Each number is 128 + 32 x the weight over its row's rms, rounded and kept within 0 to 255. Layers, rows and columns count from 0. Numbers have three digits each. The size before them is the row's rms in percent of the matrix's.

# layer 2 MLP gate, 1728x640, rms 0.168, rows 309-338, columns 0-159
103:118143120090141150183157163176136116158178177108101133087118132185128112140139226162078141091156215146085124113118113106126071131129148135115125159168091091178116129067118114097134141143180133111130131137122140158137161187121088183202121081121113099132122150101140109142216090101089091120165138115095145130124113148131158145096138135136174097060112129134145149167086103107097184117087163172145099158079181083147126174129169107150144130147123168061074107108129122144133145147163083
095:124129116111171081059112136147104179072130119108098105155103080107122099077137107118138109114193174073096139118139111117148095148128134135114151118102164109136168125175169067091133124105103131205132150095182123189157095102158130155177134172166142111148128068153128105111091154059105125099118106152144156154122113127109129077128076118070163113128078175137148170066127145156163167137149107080123124144091161127208138159133141145126189133153158129154187197118147133133135146160101125
106:109112095147149171077141094105140149106142102115073150095143117160098091111160150140113126100138140118101136108129145132169151180125160193172140092096134106109168115047102089097083111142108141125136063161077178137122143111189143182118145119154183114074059185131163109079142107145158158105148199099152082169094108096147122163162149115088203101086153179160133133170064121124091124112059155122125140127096150152165125091173119138167104084103142147082159131144126102167177132111149150
094:160117127142132139127136099199116151107122095182113105109083130091125167187139135087118153135143182144196186126105134134148147219149160126099186144173072142146234075096158132161166112164140153091135152135075109154167143086179093136115163142119054120161132183100167116142143119124129075146121076105103145150153093087166113143120176090114145072210128153149101166128163154137118107093104121134110130224116100117127172107144062149162152156143151102166144126112068150174122192139110150
103:134077101107123155127061122109028164113055088174114111119109081131117159161158119132128077142159183073140161142094111110120117137203105166134062124197109145150087142143065131135119155131090123129191131125111106107108144149083150133081129082146119131119107060118114086089135116095107154099087170135209150134099144128124093093146151115095077158096167105143119139155089104127152076148186110133184146099123161139149092133065137149187084135148171097073166129135115129173111080118093166
094:108087122121125191139131174133076147094106060081119097077070146150076079135164123112105141164140081114075174119171103155117138099101182137104118113101159124088130177141119067101124154114121197124142120115046129088167128130115110126115059099082178137127153122125123144186184154096119102191111075109150153231074133113120138094123191139127136138122098157150136088066102085150108132178121146094129110147141117151166143122114139162167113139148135087098091160127147064084071142142131144
091:094156139105150110111176119098173125133135094178156130063100114094138134137078136093130163130193126110149145122063141102032124152119134086102140057157115165105166106142155139069140173150096115149119164108118140131089167127099159146159127148143152079152133096121145098126152123105141150123122166117092087094156067114119101080177157086107139189101125169182102114081170178176120106122132160188113138027139097059158075104133127166127087086124099066153154114155115089096205096076140136
096:138158111128075145086100114130132170153102097104166092108109136103162151117137149147107168064072106128137094142081092168171138060163110078188153144159137153135090116123091124136158143166075139156107105143155170143126148093132181159166133102067084100131165169181106078163083175147107099066147101167117137112098116098103161134125121084166032119119129141169150129064146112149182078139049086071169121112088155131199129161124112078159127135064129169143137114112103103155132106146120082
105:164155115122110126105132085106130152146129145032157115114146106155155178122121193137059099127164051105112115151098135114100124096138123136144127152074089141143177139131069178172178140116142115071176104161134092149099083177143154163134153120106122122131095118193129125062163094191160085104196120126105148150139210100102077177196087147123093179147131161085109087106125140131158079178174101096145125146181128090099185141090148146084104156106119077126141174151197165215109101164152133
124:138150176090153110164092138086161109193106167118142119130154117147114153069136163090146085163141091161123071180160211126104118135097179147236203160097054103100131093115166158088156145077126086162109114098119131131128153123156169115078104100091126108116189115115168099147123130177091047164098154107134196079178123154111120181189121056107141146118132129130164199124125138106101131121092165104157109140106106096186155133084169166105120127106053145141098154082186077113178133139151168
105:112074124116164113112159086082106126082103061126122122147143138140135064123100196177098077159160095115076136093141134133134190151171142143104098106105080127170153141193111127158119134102109095150076099197137093153148094157104137092147130094105127161055160140072120137134214138145153127051145139157121136154126170114143111154177117153135142109125128123152152129118093162113184084121143107151148164188160172183125165172139128134128141116143161149111109139149123148121134137099083116
094:197152121114136130141106136147128098166120113094141136149088124113118098117161170160103144122129157112207094128187122107151089102152109134120116062096021123121206119137143130157049088095192108142065183125105160111108155121100126144152165131120122081168120105128106064118149154149106118189087168066056113099079082118094152156093136100117145146121151174136119153144101163131105155166165106053133123140144131080181131135138166122213120132121072123120068128173125074090117148117136138
101:098144137083130093138142097108149151153179127131166136102135137138094121129150146168124141135126140152123078169051114190100161126128189188127109085102149194139107153086145183181140118092076159069128141119095194139140114132177162126140153122151096127153117037113117174201174064102127108176102106132161105157126129149129179069139122107147148074100102105076137127157104183118096121140174137076092200061188106136121139137210150134134101148150123209052131138097162157119082115127144092
089:098127160084152149149124015124137103067097132060101101193039114118120120159164117104125094171175155106136111139150100169110110184109144185115169135146086108132130088130158121194150137199111143106115138200125076115111108178122109094078141125147112087065108093091083146120132118144168124193147101154162133126153120041137187112147139119106130054114167164090120055168159152171098103165206138140149206102127066137138068081185137170099117161075127168168160089098149129172141108159127121
095:135153160122133122133151028120126134134082162132130167129144108129117180174086161144101075148138173107109116110143128160107126157112089118174075130121177117107143133120101150128147133108107093164106135134161090091144147152141146128130162133124119080132148177137064154120111139111148132166094118099121156130131102041171050128170109094131095087131125133122146135100119147126107063153162161174119088124167148104112151161149122096105135146111145119167084134099176087131104155077110085
095:125200089090105164194067110098089139095115182153148113161218101101142111142108135111185142081053120107179143181137112120134147067126167123118158147187176058156184098141142210083114117128097126133115115140130056099097071166192112121131093170132146131089162119110133179055116150073119178114099141130120150112130205140111109174079090082110149111120137182168160115156104161143140155140091158136110142063166174125167145128148178174136074119148119154153123112126122111086132122138098146
103:069104112149178124080083139120183082081149121138129146166060102102158094061149146110092129106123150105149139156127133069102081148177168085084052032088075152199172123135175124128147145145134141135126145111150128130167128159194173091115112115168123161075071139172096155123100120127096119094107115096133121198043103096171126068089142143122079147144119224123120051115107087074145166125099151083155060095082159146111127091114146130143133109120169144100135100096115101078157080093162152
114:119115144148118105153125095153162148150092053086109102088156115089097081141120142112131070132144110184086093072107154093057156111080098138111140140132124148125139117166145136117088090073107105144098100073100078127141170115147185126068111074114150107138163194155094140162158145108135142160139131134086159141165165146152128116134077200128062146091116163143180093169118143098157127140142146112160143114053114124143111116104066169074178144069123078109132135146134149093151160099182066
100:115080122117123176089084162079174069074164080134124139147108109112127111093111110068103174123097109175112159162162098096135079189122171161197143094094104130158130143106142118117063118072068099126113122199075090147108134092117147093162125121152106136086120121177131147146190096160149160166121108122093144119132093133096139123178167115145124103129137166150094121128097128142105144091164163139091135142145053105107173126214137148089174126171115156133087145129161101116156138120160183
092:080182156151115110145068110108116094128100150159130076140091134100083128128147107074178106149143090190150132075095161124142160180142141167084112071117106192132145208151149127132126149105185091109140077113101131125163079107130138139092156162107126118167148140121126139144121167098155094134141118130094096117149133150137121186089137151179185159139158078173145105146166124171147157153130154117121164133135129112149148158148125095106092081177126131110129116096158110187146131153147150
093:147120165158174075159107106076123120149165109106127157143108124070097117102105196124119165139165140123136077126181148168082126116116153134148135080190116091113129095102077133081150149101115113143155122140132143145155121160103123093119130108101149166105125131109120110102128102123106180147109193191106149070143114131140096170088134103078118181132199160095125165152157125116084090197086081120132127142109224058170107104106133168161135079149144168141087138131189205155071103136164149
098:130163135139095138088140185091146138106170130152217142133153138148160131084114168081132092107124132097143073109136137105088123102174089109157143148082091147147128112139179110111116132068091087185127151159099132139129120190125154137119170135150153116145129058116125063142126084129106133078110143080151173141142094164227125103156135120123163070103136121119110070099132114120120182096150158084055171097104125067138181113198166108129143143130168134127131107086147156149149117129098143
096:132138111154107152166110143126090159052134136096189092173167144118177203114114178128136069174100116128139103149136124138077127113133128095128186100120089158136148152125176128161101125147164110106181138131144134154127083086155095123133108135112132086091177098069142031122140141101108159059086145139130092080118130154152178084099123139132116155142100182080108162100095128146139117092092123142126135138175105073127176054116077143137107158110182122101134069114140117169082131201149148
108:122036126165145154183111136142074119188121173132112128162109167072162073156097178146114110157133168111094181131148077115161059117157081089178114085103162108116135063181129129170100150132193145138121158134138103120105135150130158115172150150108121108179135162120116141122130114116200137086175067092146100107133067153125183118158128173040107134085133087152163113138111136131171085124113092144179141115128085105093162088150213124116096113103131129084142127149106110083139131081129133
095:141165149151101061199200163146119117154151098070092176112123115124109101107098136176135141155077147158106131107155096125188053109119121132061053096126087148116172048071139106139101112122129170150103142143105144160147132166128172119124105106112118130120096171133156080127105098138154122102102163175122110139144103095126115146173174147123153142111141122098146119184075104148131108153067088087186133175120111158173203161072156166080115126144102165080071144124063097125099145081158105
095:123152121120118183135166153083089123137150103133057094145164116114127090108120078139064081111150181133087097164078117117187086107153077169157109104127127085120140076046151128194130090120116135123165103119127142135145150137114106074122062130163134155114096155052145128073105104110096166137099140110139105097113062136132131108111081146169119122136080134095114130151141162033167169134129143156134127136161104149106092178100168138156116117156121143114165114123157112157160176145093139
095:075091118159170122190114082086089151127188080125108101095094188152137132134180065147209115172109147138156108152146088118201089142131142134173144083185224118127076129146092120135122127082137135139106158187141182075115128116137186106159124076116157102122184152153110124120144161111144092094155084126112068119143124095088137123090135133079223199099139159118089098059161131142126086085119128101091099113124163090123124185150169117130097139141112088178143176148091126179104128142204110
097:111121152110085113147141090161070116149158174151050173124129136073159118091091126092164088131153100106126112161079090087144119074138109118114127101134148176107085103115131079094116122079150186163093131170143172105124157158133164111184189100151138130124127130066112051119133127121070151111112101154206120107135170099130106185144204131143112187076082169179181158064122151123104166066137050144109090192075092114095156109161200161136182110078118130078141155092132151095098126198150134
099:158141130148105138146118132133084136169152117076111126142073141150143146104177131154146107067143098136113192080058140105163150145148083126089194181111113160184163052111158117098161125084186154135147123084111111179140100063189121145146132103137112144170127104065157113083204146093141145125084026147105106091162116154167177175115146129121091108100088141108169144169102130135079114108112155122082118132099112143160201144103129177129133143089149110101126109134123147161096123082159151
095:148094172127108157046134128126097180111084047120143124117151089158099120138082158132176099142074090132142086081163152098130145133110103074144105191123072178142090118113193092137191111101124119208113088129095097184165173108146104129125101128141181117121121132093096108154145177132137061121128097136168096111128092070126090134146120110068129057107107114109134194095094169094122172128132125092122160106161116116102162111178097185149137150138126156160178118107163111138153076167088116
# layer 2 MLP up, 1728x640, rms 0.172, rows 309-337, columns 0-159
104:118157129112057117138063148117079158120088116137111123129162097111132165136116088096122122094144118137110127076121138126096124136140093142160167106130111154108170097140123126142155095180195140143102195117123114130187077107104101086128023114115127194151076102162084124096084115188187148161112097076196093066100137142148109122127123130117142153123114146119155173114139176141154067123206119163130150133071085138102150095101196101165179132130080128136113121174162150122108163079085179
097:125122160112190100092145144122146138160161128128150125120100113173124136122075079146064148150145148091134103127167086095143135199114149103135118179150171184152188152168163104134091076149110162165122179079184093151174080115125113132141123122151098100134101044136078145182106135103151159091081172131122102153132125078137126088104081128122167137110059134126136198153091161121125118180150199103121161158106146143166131105071116161159185083090085128121125093151127079207160156182162128
107:149131118136099156077120185104176072149154145167113081165124115134200127125134137074105128099072152089151115073127103097110153138154172088177151127161135105123145096126146105093112094169102144091141165151121134153190130108121116086164175087106155083101116162153106156120151123135136161157180154156154088122109128155118187158134104112131146121102094117126138123125148134125125131108162098177111153120098143173104136123119170169092155094146150166178129154130115195130155146082211082
091:121135143115107084195146114077162125159101152147088168081148110109133189157134095118154151115134112146127118151124078152169129066098142083113074100060163126156113066093091126143189100109122128126160137097138160134158142068141124208122174148071100130131112138105085125138130164130115085082154146155149123098198111158072159157091102107191163107150109174102123109146141193152113093125110135125130168136153084142071123082145116105121161185167119182102115195172122133075108141107093128
103:146109123135097126122107075103097120136120149121121128192126122160127140149161124124122110114103130074138103152151040092174135092151157157102159119181098120154065164149085146140082114152100130174115180144085082175111109126122144127104123129109125173135196102138158079034162118131115099132119161111115146181072164114196080082162165166077056129153174091194112081131081132088121160126150104145133116167069109149120098063128104072172138147077176088102146111101110161161041088128133081
093:187115131144125090144129166140092159123106090101139088119123099100110107052154077050165095151054081128126151077117136118177105162079131080123088092178175166134118183210211139067130183171200135167133074117112128149149089108123124161140158111093156158126141128117155157153114124139194054148146122126161124094126156151170119163113122101088104164114060196159135107123125112160107145169078153148160183091215136127123096092068084081142116105157127107084149166114114125077134152166114154
090:123103165072135126126143136129159123105085134111107074138117106084153122045152165123093128106112165160202165128107109135094126145123109059111036135088101160126157105139131144114072105136153110105180087095140121180092162147120139132158146174167167131089158119102184131082078143053102108088102167121115130162171139091139108115126169096153131113166060176072107148153163156133138127064139134130156187156102107134065086111125147150130146134161099152155096115154070200146199114132151157
094:124124174118153109140116131123149131160067163106137095126080103166078122150116111150130113080167148121136097126094135135158094063126134094167157111082147098091146096160183187172131097122086116088146180088172084138133202173092117086116116168101064125190125106173090137062123140120107149079090196168155133163117107086111195097133114110136153118138096166074107062105129134147101178118076162146137074119129106098127156140096135110139119110084062149136143126089105102157153149015171146
105:142151086122107103096141133128147129151160142106092105143199124216161159114092119136089138110128110170195169123148131077142103123096085093129115113120129149148236098128123157103084153127080144094144149138135131099116128164173174161179108168101134087091072161153139141117146140107161115139139130124132178091146182068105119172147109193102095145158086098130130107159124139164131107139139099076106121128160149059145179123082152180085134158100102019119155097104157239153127050167115127
121:135109087118138144088131086147077127128101112135129132173129137155158140162144153124187150125135144131128150102127122137086151142161122110138115128127169142115158069084174117168151105165140114106077088108107122125108066099074144208110180092114188137144129183129146127127051145171141117146121178115177146122169144128139147157179095125127181137194119076130081116155115125115164142135114072103070152114120147174076097149238112116117104143095099165131192088125143152166141176085142170
105:160144091177069106101103161088171077202114143131105163115183113096070188095083096096113144212143148136095135153097079087131114156150103104112095116107124060126065060114134147095094100117092075104123173109103104123117096047152086161128160115142158118118106148113193166116079107071116153116143165129127108202118104186144116146069121167150165162154101046143082148118160081176144161085161150185105122194147131113145146118133057101100223155173150164067087126161196170158146158124173094
097:109087103106150094076119105137150140175155107066163140193118192160117192098140158146141096088136165105112157118118153158098146120077208123114156106096053151142195052107103060159137133179144132140078152173079142163138081170147074140139162122129140126175118166168123100095112121113097123112101077114116115129125187112072100135111106070107147084145072194142119119115161093181148138118193131109133123100126088086157148119147095083147115080167099079101173160128135106146148169117114105
102:111154151124139153121121143180126173089144087105115161076128109128118147136159112165103102128136147090135113099104105126082122123140152107139101168147120161136077197105094136133118170108142113146125136187147151111091130067097139043118140110186114164182115115098158153103106119159133155109175160062119085118146194154157163116131128109115105177103104136093149202124158137126140122069141190052112090092111167106211143104182121108172184190137133147123099123128154120125077050109138131
088:108112166112156188152146031157157138099122111102132163189051176150115161111139085093169098146155163092131128128129107133127124171153127184069143144120084100132145120117126138169145130166101168170130103124120103127120089144111131090101157057124095072063125083135085151177180135116162181188126089108139139117150110082110219116143104138050153092110131136113100063130172185165097117154191089133106128099133106132140093116168177204089138150069092147168170130182088106179165119176092130
095:128092129175088106172148095099177119100146133099106151162149158106085141094151150123095083172098162115135108121218133104135168090124115089093143149186109131079131085117113179132136072118160167180157129161145131086127106139128137160110129093179159153102187118123142179134105181074158141089099130174131151174106123126131117155140125153087088173160112095130111123094141166198115135132117152168059115130115160180135064149172113082155118092062109118137098045090137154193102111129205101
097:141155164156136135123147097118106123140093125189140083143103208122096132105139118153114126128168104154070091146130116133129122159154084132135122122138161101152117116116096101174134113109155134090172172142209119080110143088111090156110121164156147143143123134182084129193124116129125101072171151133109112074064096108107172095124114215134123188173144157048161124159138102089090135144156146108141104157131084129138110133095100097094177178162112151168155074146133198156116162137107133
104:137102136125161092137168140147053098160139112086173148144141127138073057147123142191119106108170128108104097127141149113081161102127179101124156122166193066163143114104157090075110141128131118193087190152206094178093104093110106163097162158162153096174094128166146102117112118142130203118112150175162153074172110093109088185139134089101115153189192127161095149110155123141115124128169155123101183125149151126106138202120131179130066171141063076141120153098130101137090156193145072
113:079167148075140082079093133162162131129117106116155156047145072110128105114110120102141103058080133131144111068096158100129101093054150076089098128168136107090117147129109139159130107150112090136105114167068130116126183105148167100129138154104143126125045144102058139149144180139109161114157126182104142112164121162176149166158110155161088115136206201151126110136136107105094127149085105144157156124113107148204143102112119104159159125057118144109102084127171160127171097136078127
101:127141136158164125116130184083209099143126100082149161103146092148152088163175080105062149169159134197178104147108180150091188127081196159124130150149089120105152140150135100113147187189119119148097136132104130172141200170121122124169095091131102134131144109144159119157143081091116114117113115135113046141090134108123162080165141136091124128132174166116110134073150129128137130036113133043108094120170123075126139159141154061093187083127112169212127157097135167124119114096093163
095:105143156090173186167125106183144113143074116115164174118110126089134155226132099152098124136101165089149139114140137147093156150093122052116096127186164158175066218114084118088109071127114125085097163135114255045162145122124108105077175141188123118141147096152162124165154133109144150092093122123115101129166131124164143195082142146102090120062151117137116055148131113132119131126079148169121144110160145130072079167120110098144110172106089152126152118116103112114129093110169143
097:094143127096102130183120123104118116131125116150103162166118098112124154113150161162154124132128116081176113145153132108094126167149136107156139088126077121122103111107075156063138146099107116162156127145085129142149136126143102185118148111106159197122103125139155108143111066102098116125108140138099178079170199137082078104063164163131112127151145149121127208183163082101123082142155049145081184127116137131194151094109195220137119131107138165163128132188161102109110123071159150
094:115140150107165134169146163174120140111166194161105136124110096118162149114126159117115083108175101125213140081087168077166156144061139075172145136145088125089107160117125122127131129110118190117108117115094103110192092105154110084092087148094094108096093126111076149163103159086113176104169143120116118117122090099117160152158149156106171078089133084132166131119104147185106163175170046097114171130097145133106140141154080128156186136159077077096148120144093075141130154144160142
094:102108108111122130092134129121112139126145152107175162078093123039102186112115133125094095160130199176090149075162117156078149069070138078089146139204097121139144160151174128087196191121124140123134126088172170201094185189138111113137154111170129150120167123116161125139150138132148149135107135159087157129166094063114092130173117133122125042045163148137154132100129107111074167126097100222179136143126065122155153125115126109157112081166135132139118188119164178133094119141102144
113:110108112104167115140144066086132136167170072181138120116109144082108124164100155147126164177155153142149157136145164129164116176102099082117126158091165158072157135148150105148155140193171110157073146162178135141124115147148150083149112146155174107150170157156036167127143173097188099053128120085129063162144138063086107094137154126096115094151083111097182073089060147143171123153045160137179126130132138047117130104179132113121062086100156176085107201175128166106164135093133145
091:142133066121095149112077120151119181147100113153169070171137189108157177178101146107096109118047155163156085083110148099074131113110170078182079122080136172065171052170099112165087096174151171133081175115111204139166124113105112115117142134116111084120188121101101158092202138113165134120113145069144132192104156096105135154131124074084140086139133128123147163113125096124170140149167092165089129149137078129103134112125118123166122133140097097115107113162128115138180133119097141
096:152145123136094112175158183111084071115093146121149096117146168123107076136125132132055103122134098166088099098122115111154122097218080209155153157091147116088215088088136132165075091134124159096149107102120137131133109117145087131085110116119112182186094154134134126139113153136094151107099103048126098149104134062125113125131165154144174154108142120131112135119124087131091100112099138091099108154148157091076175198125147118115130098129170153099121105166153130119104114063099139
092:199087066133149073126170107101110189157128125189094195067186119144165125125137139153138224083179136081123099079151118157108147092198158142095092123161058034132150127129094091131142110171092101078097105147088173124136089101123053096105175114106190121175135106155123111101169165132177107057131162155126113119149162079154178131138124149130087187185138098131113094146070139155110166135113118071107145081104186137136118104180147090112142136141130106124125100117036136186118149104180155
095:072091052190114097132126149160150118079107038096125146134148113088180089140140101139158085159140135103140119178086084132117165116113110148114079113112205214104192108114053142122132115095157141198125135187143162082150163181105154092111177100107143119122135100110119092093126107108098089148122134180182149112122126107150050115119087141133113097144122108148194155106122040163074122096160137190135115147130145061145109140107125106159160159155134123169097183103116161135104155119114185
097:106113119134122148177107143132126168130123149147101121119106116082109130144095120098180101132109194123132117178154092124118092096146166090172127133152087138136136148168115151159163098167109068171162132172147068113104146124130137118125131058121183136162115110138105106191076122101181161131136181179133143098141132113079124135138091184174141069114101108159081112116107133118101155180146151114145120158157153156139122172124126101078155133151108179157209120136107139086118101112101134
# layer 2 MLP down (transposed), 1728x640, rms 0.165, rows 309-337, columns 0-159
102:130150142082132139142124182103094088153143118162157142117155077131171094185155143083136136105124148094152103122164181119195073136163126096078131065112130059179125109076107095112069202120084118091162142208110193105131177122120087144130111117130129117132152117170133094117181133126133197055173168122061152156161065090126120134095124164098160094116118148154163148143086161104111134099140158170127094052114136044091118130145119117059104148176090094112090149129101142080132150106150173
096:021100117184140118127143116107148108134101101133171101119151133124118093149139068172127120156135131128155160124128172145150100153116111156158146138067141103123142104120131140183124171111103116125192149070104142133130111193121116172113129147126084167165183103127140125133110133134138098166132103176133150158127132150171158117130153124124085144134207113079086152146142144142115048087121142167118152158124137122204181093115137129131155157112175146155101099110193127110175149102115113
100:079163109130109136077185166141180109087110167139143144169132098197097124150148113072131136140132073091136164161178142125074113066128163150167131162115131088158109137111171121132127101217138135079139188108107106164234106086098091150209102137151125196119083051095110126176119123159166107151149102162147145118147149122122132118139138197124199132158065105144150205135110123099080123100100096166166130093161129169104114155155104141093150145110148123156093138159138123060104109094160126
095:147091147148114144092165123147097130092121114137143075159122159146176136151061187090081150083173104128111160101091162151099088115117097123154175126115167118120139099170161195157107127119163117177132144171103116144103122071125192116174182126140121189134202098142158187095111112130137118127118166088100131115127100078123126115174104196108068100183142089164181069087136124109141188077113141103184139122169152129121084137100146181096192166090118143093084100166141165111133198154158143
107:122137163134160109129079141105115109120142082095081107136191088199097179119102165139131111143097177110113082130155148129111136098174100158134108160088138157151079133138162156125086148085124162145143120148124145151097113159108115096151154116161105073110122100104172145106075143121139181110094116120076168134136158120127101161139116135144065133116125075101166123140143211078077097149117174103147085113081143196186132151087080180115173126134223145130128222041122108113097141121074103
098:148160178087107099142154163125129109152139141119156127103082123100135120088082145139156122139057145102100106193104116137153183157062229091121198131202130134061113199154101119111125178118122142110146148068164184067109077167136108106102126123108110121181141119115108139188159129076144139090160112151166094154150114131097113120110190127105191125149178155127121059111141143094127148109093173090089160104122167108077131125149130137120127140164120104110119126095095124093140125170130069
098:078169123111098086154139098127133136118146137132113129149161117105052093153091136075166099154149165056125128124143107115120120157128142108122165136205089134117098157106163100127218158113147115128065121076127079136072097122136168129124118132103134094203107105112117097132146110086186108155158145087174073136025162098121132108184124132154142149097146148152069144099103060156146163122169170122133151149144099117099146114100137117135155100074139128090136175176169130106120108130114182
097:114154183141119129151144122131142115087115127150137122135158160097066126104099078122090122079131138184175132125172162123124170130146156193103097089116134096107144164094163118171168227123157090107107134051143097113144126119104071122156099155144095116134183085206162123040077104130120140097125099162097150080114131109148144118135070142153117182108110081157085153151113137107080117127147171124082102141166122113098138126199122091132070143138123106076134220171141142087135182087127125
095:112013113136088124098142092109124106134084162136077072130113127146115072104046115109100083130116127153100053130066107092189125140063170106062124187127110153126133122114100179106148121098107177165141152065112172125137108119127102102096086181183132160154125103095111137121127151157138117117140106124107092140120098150123151119202138120124107156129125078111140127059116096059160148154118116106079121088166096116093117172126121064080120065157067112091151140118114116099111168172121091
101:097146142091112146132149110179141163121137086174148108105151191133107170079145159133168099108120122123139097127159166165086040110086116154168036140089155163134132103099112156130127117206123078135048138113156161122129099100180116086155158146101125138131163113159203147076064170122098110069151122116126130096117067092154127116146083107103163138136093102131143182146122148074137179154107071137151107144123070178153130107139037136092103187131175129084127110167124083145187141134163171
102:161168154141153165122112154074108138166100129186154190106098147138106171121125122107159113087078133150132136138161082095159133194122147100097124088092118119092096082119138160171092112149155173137159158148095092081101168160063101209111109094144130140135100109075179141099084152111120159141091140122175163064149136136114095145173122086118168151102077148107100139095082128158175085092124181180130120193135169138130113108136142231169120055146061043160151071075189119099128115120140159
101:094113155114173102161135202201153136126158137133155163132110109144114169144094149194137080093194154131125138123145113132122109096173132172163117136112097147166118144087105166147075157173121143146016111116132123054171106172107103033143174200096106133203131123171099158116156133125099123147057143118122148131135140155107107122124150127121136097095107181099115115138085073079134097141113139117120124085147117126110174147130077169116098120127102089133155183166120141122129135096107141
105:169096130064185043138117115128097122080128099144204148145145095147152146179113096147131167173118114138112164084114101106116202135096118156140138074076134147153057141079142107130139192089114133094124190141105135162122152093169155110110182120138053121035106079167096192154122103087133117158119091132192142165213144156203110062114129129130127152192129042098155129141106170079098157081149136123144136053106167105168123128177165138061119144119134067085099107148189110147144064064155085
091:116078123148146147128132173131072110149137168172133142117103123147129142212105125164107161177138131096096137102117111147141202147141142131104145120149133107117128088092142164139150139146154100108100122105144162120107189126124107073130090138204104121150081069070127118129124154115099095163126108163151112139133179129122129113126197117169167106140087115104161137118128163117130125137126124113141140112104095167068118097157070128116153103130119135053165185150141145107191150063159076
099:108156127120114152170166129120072190143075103134138105107149160113137129192078101115183063151105130156171072141077216124155187154135138179174147088154110090099087160218173098120097120098139201101122114100083100139111113110152105166124150131124154138113069109126140081158142083159158080168133131132136087098158116107120121102130132175092174130129175093161080090135086127094129134077087187105100181170058114106107113141137115122105056152111145159129141091182117144102138054108142086
099:129118175221069122161070101181056174127141046113121094095113088156177148083155080122119087143136149141107143132143106105178135109133133159121115097134130125132048151163163177107136131133140145147098134139134115171137154109153180217073197169171155087161113110113147119112099101141208118084094164166155107105135129154168164107100111084110133121125111179107139132109146114117081073083115071125102153133173110058082145131154157150144107134070173156141079143131117153143129134115136150
104:155152151120085146108151139075137123191076091074116137155164155128039160161208077138125124148157130140120116123131136162096124107102141127207173140157164140141181123155113108150126150117094141094145088118086129146150090179130148092179124127193176090135128097118123117157158133138202153200148132086156124145103121095144113150147118109158193187191148072114188136113133145115069068087119149111135176165123114112114079198105147054082100138154107143124119092125145115158115158171118139
098:111153146143166110101142090143125143125044158118100152112134104116105125200112139084147135133094119157119063120144124044084113152130123112114161159111162136133133188041199137194142107088066076145116082121114054099131138111147156134105120097173157085093116194089107169128105153091038122144114159098090085183123172088130093109147121135172108193075198116137191093144109139121154164153149124112136108158087091149152133118118137119126143150119176140145161135111108154158196124129059099
100:152087131080135087131151224056066104155131108125117151031161128160189095131162156078162143116133157102109140070125132184162183153147121169118119211167086071135100138089102127169100098104060131150119156116182166170129114159131085150105150110151073075123154132153101118154084055122164128176151069082143204153112122165110119089150128125119158172147143138134115132107044138128088167188087087106162118103097218148098099154149159114114099158143108130133083212130099140138120116052152144
097:163124137168079120094157166166142155103117149124117167093114103093087099137121138083107162131119101106135173144157136072106100067090062113109123121113171155122138107154132172143160129116221158099131149105161106131099126152120162094125102150135146111146082164130120131134110132090143115125086120124190018110102116118155145114177107137082109126126119111097095187132112132113106088117139143114138113101100136157133095136142126196116190110165163128132118165110140112115068123136110085
100:140083133156150091124081095183131185116124152182167118173185173088113135205166109124158120140088136099071116138113141133098126153099157149151154100164130089137101163083139186142144088172081114116179149115077121115131178109080119125078088123182151136157122105135146103150096157167211228143164178146121181106108122175114152150106079052114145130129146116089166180124143195126153146125137142188101116114092163177199116139160164171142142114183165130145168047115193170195112131136113174
100:095162152104106069064157154104152144145112088117183095161175141121169121143122219099164160102121112113100143108115097164142148093159168066160082102145141162126088114124156109127158113087093153179066129117073091191152078190119158111127118146134183161134119104078142101143022072124171078096142151117092152072109099166154135144186135143141065121130086102179118132149144092109118141143142063107127170089130103123130137146111080114158112100165098152110156092091162121127136104075122098
098:149107075067114167125146089124097109176134191103176095137086078111123078086085126100160122150082140112061154169131156100108098088150123108135057135147136152144164084148118124115151092123151196133132149124195169136124166118082150088094061109111141103119212124091073101130104103145137166103138119107114085136153096122131163115175157087081087158149147218213105109137117072071111185137106124131089102145150119134078182151151144082197177105050129124160084119141123178116122122106150101
109:112139152102130065117108135155150153137103167182155147121174188138159118186108149180121092184136123183076205128104163177176154134128153119081135084135115105153194143083166157151147147150097101122140153152167133131166104145202104060153123120113105078103149165114092116148166125106164107153166093126158125130122084138143087089120160127112132076164107129147147102086086102149094152113080087150091115129129107099143179130126123117154058091067145163109169140120136187123070096102122187
099:158150138101191134130133108161074170121132106125131091133159079084137142174097113091071135166089181151089103128135125156120138133040157065119083108122125100139223114098090123144095127185109095152059138115084181155163129137111137114127163129158095049097113089146129177119099109090155115199086168218146086138084110178077173077114141154118083105155174084092082179172082116195150091097147090133124075176105104114164130124087131124126133155153162119149165060118096166102117171166114083
096:103121126161123143130166148118172144126198081100125146136135140131110129140151111168110157196189159177099176123192202117178119168149163155149138177161149122090218080116160165096051121128142124163179154114081146148104141125127161076126127116138108131082093108157183114145100100126105144107116135119128184070131159141144145100072116061128123136142130192107148143142111152148184117148139144144164157146158138151161192155105144127150146119091139090131170063139164123158146114124121178
098:185055098107137179108102114077099132174153091145149112106169141171160139110146131154151129123123142095092102181177067119099143119145187205045089117070209148096152097163101092134103127063105098133107110135170138077115067118101139110095123140138100173106064160073155152125119155116143136127133114079113083078132171077138085155151112097161143159109152092077089114153060114178108142157118108118177145125168125179106091119125212104195047131161152205159086122121063107108142150078201182
100:089124129122114074165150125167085150069117089110102102142128089155139152061094158135179176076112122180167117122139080113156118157156140160168041096086122160162096174056112123109134152069110124172180124136154134118185115155111196104041136189120163148166132102119098119099114118128125140124117131133097128096085161116114098147161102134122161095140146117103089118136144106123111096127086104146170146098159091142180104128144242100109165130178113142216142111194111137196128148197111150
099:113089136133097140165117103094184165046177114058079055175144141126107062115127171155166142096107150146130116143112138096128084074129108104125126062110145151168137125119133136102132162103109137126130166115112102108159161155135075115118103104114157096145145097109127106191105163112155125092090144131127170056131121154131129132152123186141144134109155090033106181210064120070127113145153136121148044107111188169126182063127112155157138162141104114113085103140083108087121140112169129